python train.py --d_model=320 --rope_base=10000.0 --extras=["capped logits"] --grad_clip=0.5 --decay_shape="square" --doc_mask=false --steps=6014 --dataset="wikipedia_en"
Each number is 128 + 24 x the weight over its row's rms, rounded and kept within 0 to 255. Layers, rows and columns count from 0. The size above them is the row's rms in percent of the matrix's.

# layer 6 attention output (transposed), 320x320, rms 0.111, rows 134-171, columns 240-279
size [127  96 101 115 105 103 109  96 115  95 112 114 103  96 116 117 114 102 111 113 115 104 118 117 113 112 128 107 101 130  98 118 111 121 119 104 106 106]
[[107 107 118 125 181 134 138 125 134 128 196 106 113 107 115 132 185 149  87 147 109  84 106 110 114 105 145 128 116 128 139 107 146 154 107  98 131  82 104 156]
 [121 148 116 149 106 167 123 119 191 139 106 116 131 184 159 123 112 127 162 131 126 107 154 161 147 160 138 135 129 123 158 174 131 107  84 151  79 137  87 219]
 [133  95 123 127 124 127 134 154 137  88 149  84 138 135 120 143 112  97 136  98 126  94 152 180 170 122 118 112  98 136 100 158 139  71 113 146 145 148 116 110]
 [132 100 129 143  99 133  83 112 129 153  66 133 101 131 113 128 150  86 189 154 146 103 133  97 109 111 129 105 118 128 102 137 152 135 132 154 125 154 158  96]
 [108 139 153 166 184 152 158 146 182 138 135 109 106 144 176 113 149 106 109 104 152 123 156 102 105 145 153 121 136 147 118 161  99  86 152 128 117 136 137 141]
 [147 113 142 151 100  83 111 131  73 158 119 114 114 161 115 109 157 131 114 104 121 107 142 158  75 134 109 133 132  96  90 103 152 128 146 103 128 143  92 159]
 [108  71 165 137 116 143 108 104 133 146 113  82 112 155 108 159 143 168 149 201  98 140  79  97 157 153 129 159 154 133 110 144 105 121 121 131 124 154  80 107]
 [ 94 116  97 108  87 148 136 107 128 132 126 175 132 143 131 167 110 122 140 124 166 151 148 164  85 124 143 143 145 135 121 109 130 114 145 124 159 134 191 154]
 [112 129  81 111 128 130 140 117 114 125 146 137 137  98  83 146 133 147 104 130 124 153 120 118 153 126 135 122 124 127 176 174 155  98 115 137  97 115 158 131]
 [125 114 144 152 148 152 122 158 124 139 155  86 113 121 122 164 122 124 134 120 138  85 102 143 158 134 116 130 139 130 144 157 154 102 101 115  95 122  61 130]
 [147  86  98  87 133 144 189 126 125  99 105 115 127 146 127 141 138 158  93 125 159 131 141 135 160 137 140 110 118 136 169 160 125 146 126 132 105 102 130 121]
 [117 123 133 161 126 120 164 152 132 113 118  91 145  83 111 106 106 163  95 131 123  86 139 153 116 142 119 121 115 100 152 104 146 122 116 113 106 124 153 144]
 [107 166 130 121 146 122 108 118  99 122 114 135  80 114 131 111 105 178  66 150 119 137 180 137 112 137 138 142 145 157 132 110 113 123  97 143 144 152 131 155]
 [ 81 126 122 140 134 163 147 144  63 127 120 128 109 107 136 117 116 110 108 100 194 138 179  82 127 118 176  76 134 121 138 145 132 137 113 123 131 145 147 128]
 [ 97 106 106 115 128 180 109 143 136 165  89 115  89  97 151 129 144 155 152 179 183 121 118 107 106 102 119 166 138 159  92 135 106 142 130 167 131 137 119 107]
 [151 117 107 123 157 134 102 157 104 115 138 126 171 138 143 117  93  82 106 116 185 117 151 108  96 113 142 143 148 118 145 156 163 146 145 116 145 116 131 142]
 [104  88 138 130 148 128 135 121  74 135 133 156 140  82 147 130 105 163 108 149 111 107 145  82 105 141 130 143 133 104 130 144 103 118 142 161 124 133  89 113]
 [120 126 137 112 126 158 152 144 138 127 103 107  90 125  93 146 130 132 110 150 108 111  88 131 128 105 170 130 164 164 136 150 109 141 100 135 144  49 127 118]
 [110 132 130 132 153  92 153 137 100 182 127 137 122 161 112 146 156 152 117 136  89 159 136 134 104 145 120 117 135 148 159 146 120 111  96 115 126 152 133 144]
 [131 174 162 152  92 108 122 116 127 112 123 159 138 148 128 108 145 115 156  89  97 109  98 125 131 151 135  92 116 137 124 131 161 155 148 133 125 107 171 123]
 [130 132 109  93 132 112  91 108  78 142 126 137 151 118 147 132 138 166 138 139 118 154 124 122 109 103 146 124 104  49 131 103 108 121 137 152 109 130 125 143]
 [119 112 133 148 148 153 128 157 125 126 126 121 152 101 161 127 164 130 117  92 173 126 127 166 106 122 142 139 187  97 127 173 125 142 152 120 101 125 146 147]
 [148 148  65 154 106 135  96 117 113 136 158 135 145 156 111 125 157 171 131 123 100 138 134  66 112 122  83 137 146 130 122 134 113 124 142  89  67 141 177 156]
 [146 134 120 136 144 131  91 149 123 120 121 147 121 115 119 121 122 128 153 112 115 144 127 118 129 128 140 127 141  98  42 123  83 157 150 137 150 142 140 149]
 [106 171  94 120 141 130 170 129 134 145 183 131 144 129  85 149 143 133 138 113 141  95 141 135 144  93 122 135 133  72 142 148 111 105  70 144  84 103  98  93]
 [131 154 121 172 149 138 151 167 104 116 121 109 152 140 125 147 148  97 155 107 121 120 125 118 141 108 104 120 139 200 125  85 137 122 118 121 104 133 141 151]
 [135 102 136 162 150 126 136 121 126 140  81 112  80 121  98 113 140 126  96 167 126  92 117 141 115 121 102 143 124 159 148 130 156 152 119 124 105 122 173 175]
 [125 134  77 120 119 140 143 110  71 106 152 116 114 174 111 126 108 164 142 166 102 130 117  67  91 113 141 164  98 158 138 173  92  96 146 142 106 129 138 101]
 [ 71 141 187 118 121 161 130  87  94 134  93  97 166 122 107 150 128 136 134 130 110 107 141 121 108 103 156 147 133 133 146 151 116 124 108 136  99 129 180 105]
 [146  91 129 103 113 133 116 161 149 114 107  82 162 136 169 165 160 156 118  72 127 107 132 101 159 130 108 142 124 155 161 164 154 134 114 113 130 137 127 113]
 [128  78 138 117 147 166 116 124 156 125 167 120 114 129 120 112 114 118 128 139 107 130 135 102 141 128 137 131 155 104 107 119 179 135  91 151 108 138  92 117]
 [119 116 124 111 105 115 122 127 159 116  57 146 106 132 161 147 158 156 115 125 183 142  87 113 126 133 144 115 120 131 150 168 114 103 136 112  98 107 134 126]
 [122 151 122 117 122 122 181 109 146 165 132 108 121 119 130  88 170 141 131 137 127 149 123 144 103 123 160 126 127 111 113 139 115 104 154 135 136  84  81 133]
 [117 170 131 133 139 119 122 114 127 177 111 127 130 139 108 122 125 115 113 121 159 100 163 125 111 113 146 135 140 118 133  63 113 119 132  86 149 158 109 125]
 [168 155 149 149 127 126 141  67 125 171 167  81 133 139 132 154  91 117 134 160 152 131 131 117 101  99 122 110 124 116 134 158 132 104 104 130 147 133 136 107]
 [124 157 126 126 116 124 174 164 108 125 147 124 103 141 158 153 115 103 104 133 140 145 128 143 127 175  84 112 107 159 103 120 138 118 108 149 140 122 134 131]
 [100 143  95  92 160 105 136 116 133 122 124 154 143 128 147 121 142 134  95 127 105 126 104 102 118 137 140 127 113 123  95 138 105  93 135 114 138 169 138 140]
 [ 75 149 158 147 110 141 138 129 126 111 111 127 112 180  78 130 138 131  97 136 107 134 136 166 114 128 118 120 128  97 122  98  98 104 103 151 153 115 149 121]]
# layer 6 attention value, 320x320, rms 0.115, rows 135-172, columns 240-279
size [100 101 116 109 107 113  98 116  99 113 119 100 100 123 110 121 100 110 113 112 104 120 117 113 116 113 111  95 115 103 116 116 119 111 100 117 106 109]
[[115 152 149 110  89  84 123 122 144 114 152 117  78 157 100 136 120 157 119 160 108  89 150 162 179  94  97 117 105 129 117 148 132 129 125 157 109 126 117 141]
 [112 120 108  98 150 171 159 136 122 146 163 138 127 109 145 104  95 121 120 135 130 131 144 145 138 143 162  95 138 128 143 144 134 142  84 105 104 144  92  65]
 [119  84 135 152  97 165  80  72 137 160 129 131 123  95 146  98 138 106 134 102 155 141 142 134 162  93 168  79 157 125 130 134 128 175 126 130 153 152 144  69]
 [134 105 113 114 100 121 126 157 137 140 117 141  99 127 133 119 176  88 103 119 130 127 163 112  95 138 142 119 122 158 150 135 131 128 122 157 135 146 144 126]
 [171 138 167 146 122 101 123 175 117  97  58 135 176 172 124  93 162 162 124 115 111  86 178 159 124 115 132 160 103 140 120 110 149 103  87 142 148 153 113 147]
 [119  65 130 115 130 131  93 129 127 128 107 115 110 156 117 132 123 191 129 155 129 144 107  85 133 125  79 182 171 130 114 145 106 129  97 152 157 139 112 165]
 [115 123 136 116 144 136 135 122 141 154 142 108 163 141 149 135 105 125 153 138 145 147 126 132 102 118 138 123  99 125 119 131 133 137 149 151 161 133 158 129]
 [115 131  99 104 116 144 146 124 115 119 140 115 115 113  93 143  94 116 137 158 101 179 123 144  75 131 145  96 138 124 151 155 158 142  86 132 124 151 166  86]
 [114 116 156 102 103 137 106 147 134 124 107 139 139 161 178 110 109 107 144 134 173 132 117 117 144 126  88 151 126 153 125 123 154 155 114 139 148 111  97 152]
 [125 115 128 166 128 156 101 131 127 128 107 101 142 139 102 134 122 115 101  99 136  97 213 165 147 130 108 131 122 149 155 132  87 116  66 129 121 111 137 108]
 [ 89 160 101 111 136 126 182 171 151 126 115 105 138  91 140 124 131 129 100 113 114  68 150 138 120 118 158 120 124 128 149 105 106 119 124 119 127 122 125 139]
 [146 129 141 167 187 101 147 129 151 120 114 107 110 144 136 139 102 149 147 147 128 106 143 116  98 118 132 151  54 117 149 136 159  79  97 127 145 138 129 157]
 [139 108 155  74 118 120 180 131 116 107 139 106  83 105 126 143 116 102 117 127 126 126 179 134 126 151 102  90 135 118 127  84 137 104 140 130 108 118 123 135]
 [145  79 107 137 138 199  86 123 121 144 118 136 110 126 176 136 126 150 131 122 103 165  82  94 127 132 165 149 137  94  79 138 147 135 109 182 171 160 117 148]
 [160 143 101 146 127 135 110 154 128 130 150 145 143 109 120 159 145 132 137 130 164 114 179  98 149 108 115 114 126 119 122 141 127 104 121 163 143 127 121 120]
 [ 87  99 107 145 167 120  99 118 133 117 105 116 157 103 133 148  95 195 117 140  87 102 120  94 152 158 109 169 103 121 142 138  89 122  98 147 152 127 126 127]
 [137 115 144  92 102 129 136 134 156 106 138 109 132 139 125 130 138 156 170 138 136  99 155 134 122 141 116 145 136 126 138 116  84  91 138 128 131 179 136 131]
 [144 122 135  92 166 107 219 112  97  96 158 115 129 150 115 153 128 162 104 127 118 126 118 104 146 117 106 112 112 138 148 106 123 122  93 122 112 178 111 133]
 [161 168 151 139  90 106  98 134 140 116 133 159 116 184 131 117 135 135 121 117 112 109 139 129 135 111 113  95 161 122 161 158 149 196 151 142 112 157 136 128]
 [111 100 111 139 165 140 101 141 113 114 145 162 172 132 136 128 125 154 154 131 123 155 119 112 131 102 113 151 166  95 169 117 111 105 125  95 122 155 139 144]
 [119 116 133 121 119  99  90 206 149  95 129  96 108 144 129 115 149 104 104 155  81 149  80  88 132 123 124 131 108 133  99 132 135 152 162 143 113 166 117 107]
 [193 152 100 148 144 109 115 163  98 147 165 134 148 197 136 156 151 146 140 129 114  94 158 115 148 119 145 153 106 178 128 138  96 126 131 139 145 168 131 195]
 [135  99  81 160 139 138 110 112 112 171 175 128 154 147 128 120 106 162 169 104 140 139 162 117 142 107 130 118 145 158 117 126  96 132 138 127 157 157 204 138]
 [181 163  91 105 164 121 173 123 113  91 160 110 119 158 108 132 124 128 127 104 128  93 136 142  86 114 174 130 111 106 144 130 133 127  68 124 114 135 120 132]
 [143 123 119 127 137 123 120 169 155 102 117 134 103 138  88 138 159  69 125 125 103 126 135 143 141 144 123 101  99 164 131 113 140 116 124 103 138 120 115 122]
 [165 125 138 146 121 138 113 122 163  79 110  71 112 176 125 100 164 152 147  88 101 123 150 145 120  99 153 153 116 147  90 104 131  94 120 134 126 126 164 159]
 [119 133 116 136 149  94  89 119 118 153 131 112 125 164 161  92 125 172 147 171 132 142 100 106 151  91 196 154 111 150 126 118  75 136 136 124 142 146 149 138]
 [ 72  73 111 153 147 100 134 104 130 115 109 112 144 111 140  99 120 141 105 113 103 106 124 133 115 153 124 135 121 143 112 121  91  82 107 149 111 139 121 125]
 [143 133 114  97 122 107 167 164 114 139 111 116 135 131 118 149 172 140 113 122 150 104 129  99 117 153  94 144 131 149 146 138 127 110 120 105 123 125 121 116]
 [130  97 117 130 121 172  95  64 144 124 153 147 161 136 140 152 145 107 126 116 149 140 185 117 140 106 132 129 139 117 118 133 174 144  74 165 134 153 152 128]
 [ 97 130 142  82 129 105 146 154 134 112  98 110 123 113 152 130 128 159 107 139 133 135 103  72 130 129 122 104  85 133 129 103 132 125 149 125  90 158 124 139]
 [141 147 158  98 115 149 143 124 143 116 112  90 155 126  79 102 136 104 104 136 132 127 142 143 101 124 156 113 161 122 103 135 136 131 160 115 136 103 134 132]
 [159 153 116 119 151 157 145 116 110 167 111 108 146 124 135 147 154  82 136 100 166 129 143 107 111 123 138 136 194 115 111 100 137 126 159  94 124  97 142 118]
 [145 157 110 128 134 139 154 140 135 115  91 123 152 133  66 146 114 132 148 140 161  99 129 142 139 136 121 115 161 132 107  94 165  89 117 104 129  93 142 109]
 [133 155 151 137 148 107 162 152 133 135 132 130 148 168 116 168 136 177 114 124 121  99 123 105 145 152  96 147 104 173 145  84 120 115  98 111 149 131 126 134]
 [107 146 121 155 178 125 154 113 133 163 162 180 104 131 152 116 135 113 159 166 143 157  47  90 113 120 181 132 171 103 104 128 110 145 138 136 108 108 113 109]
 [114 132 165 101 119 111 137  99 122 141 139 107 189 180 114  95 111 113 154 121 116 157 131 203 129 122 135 167 147 133  87 107 106  91 118 134 141  83 163 163]
 [141 161 117 141 190 117 155 170 120 147 147 142 133 121 149 149 164 147 113 109 122 136  80 104 124 148 104 141 170 129 131 130  91 151 154 115 109 148 115 133]]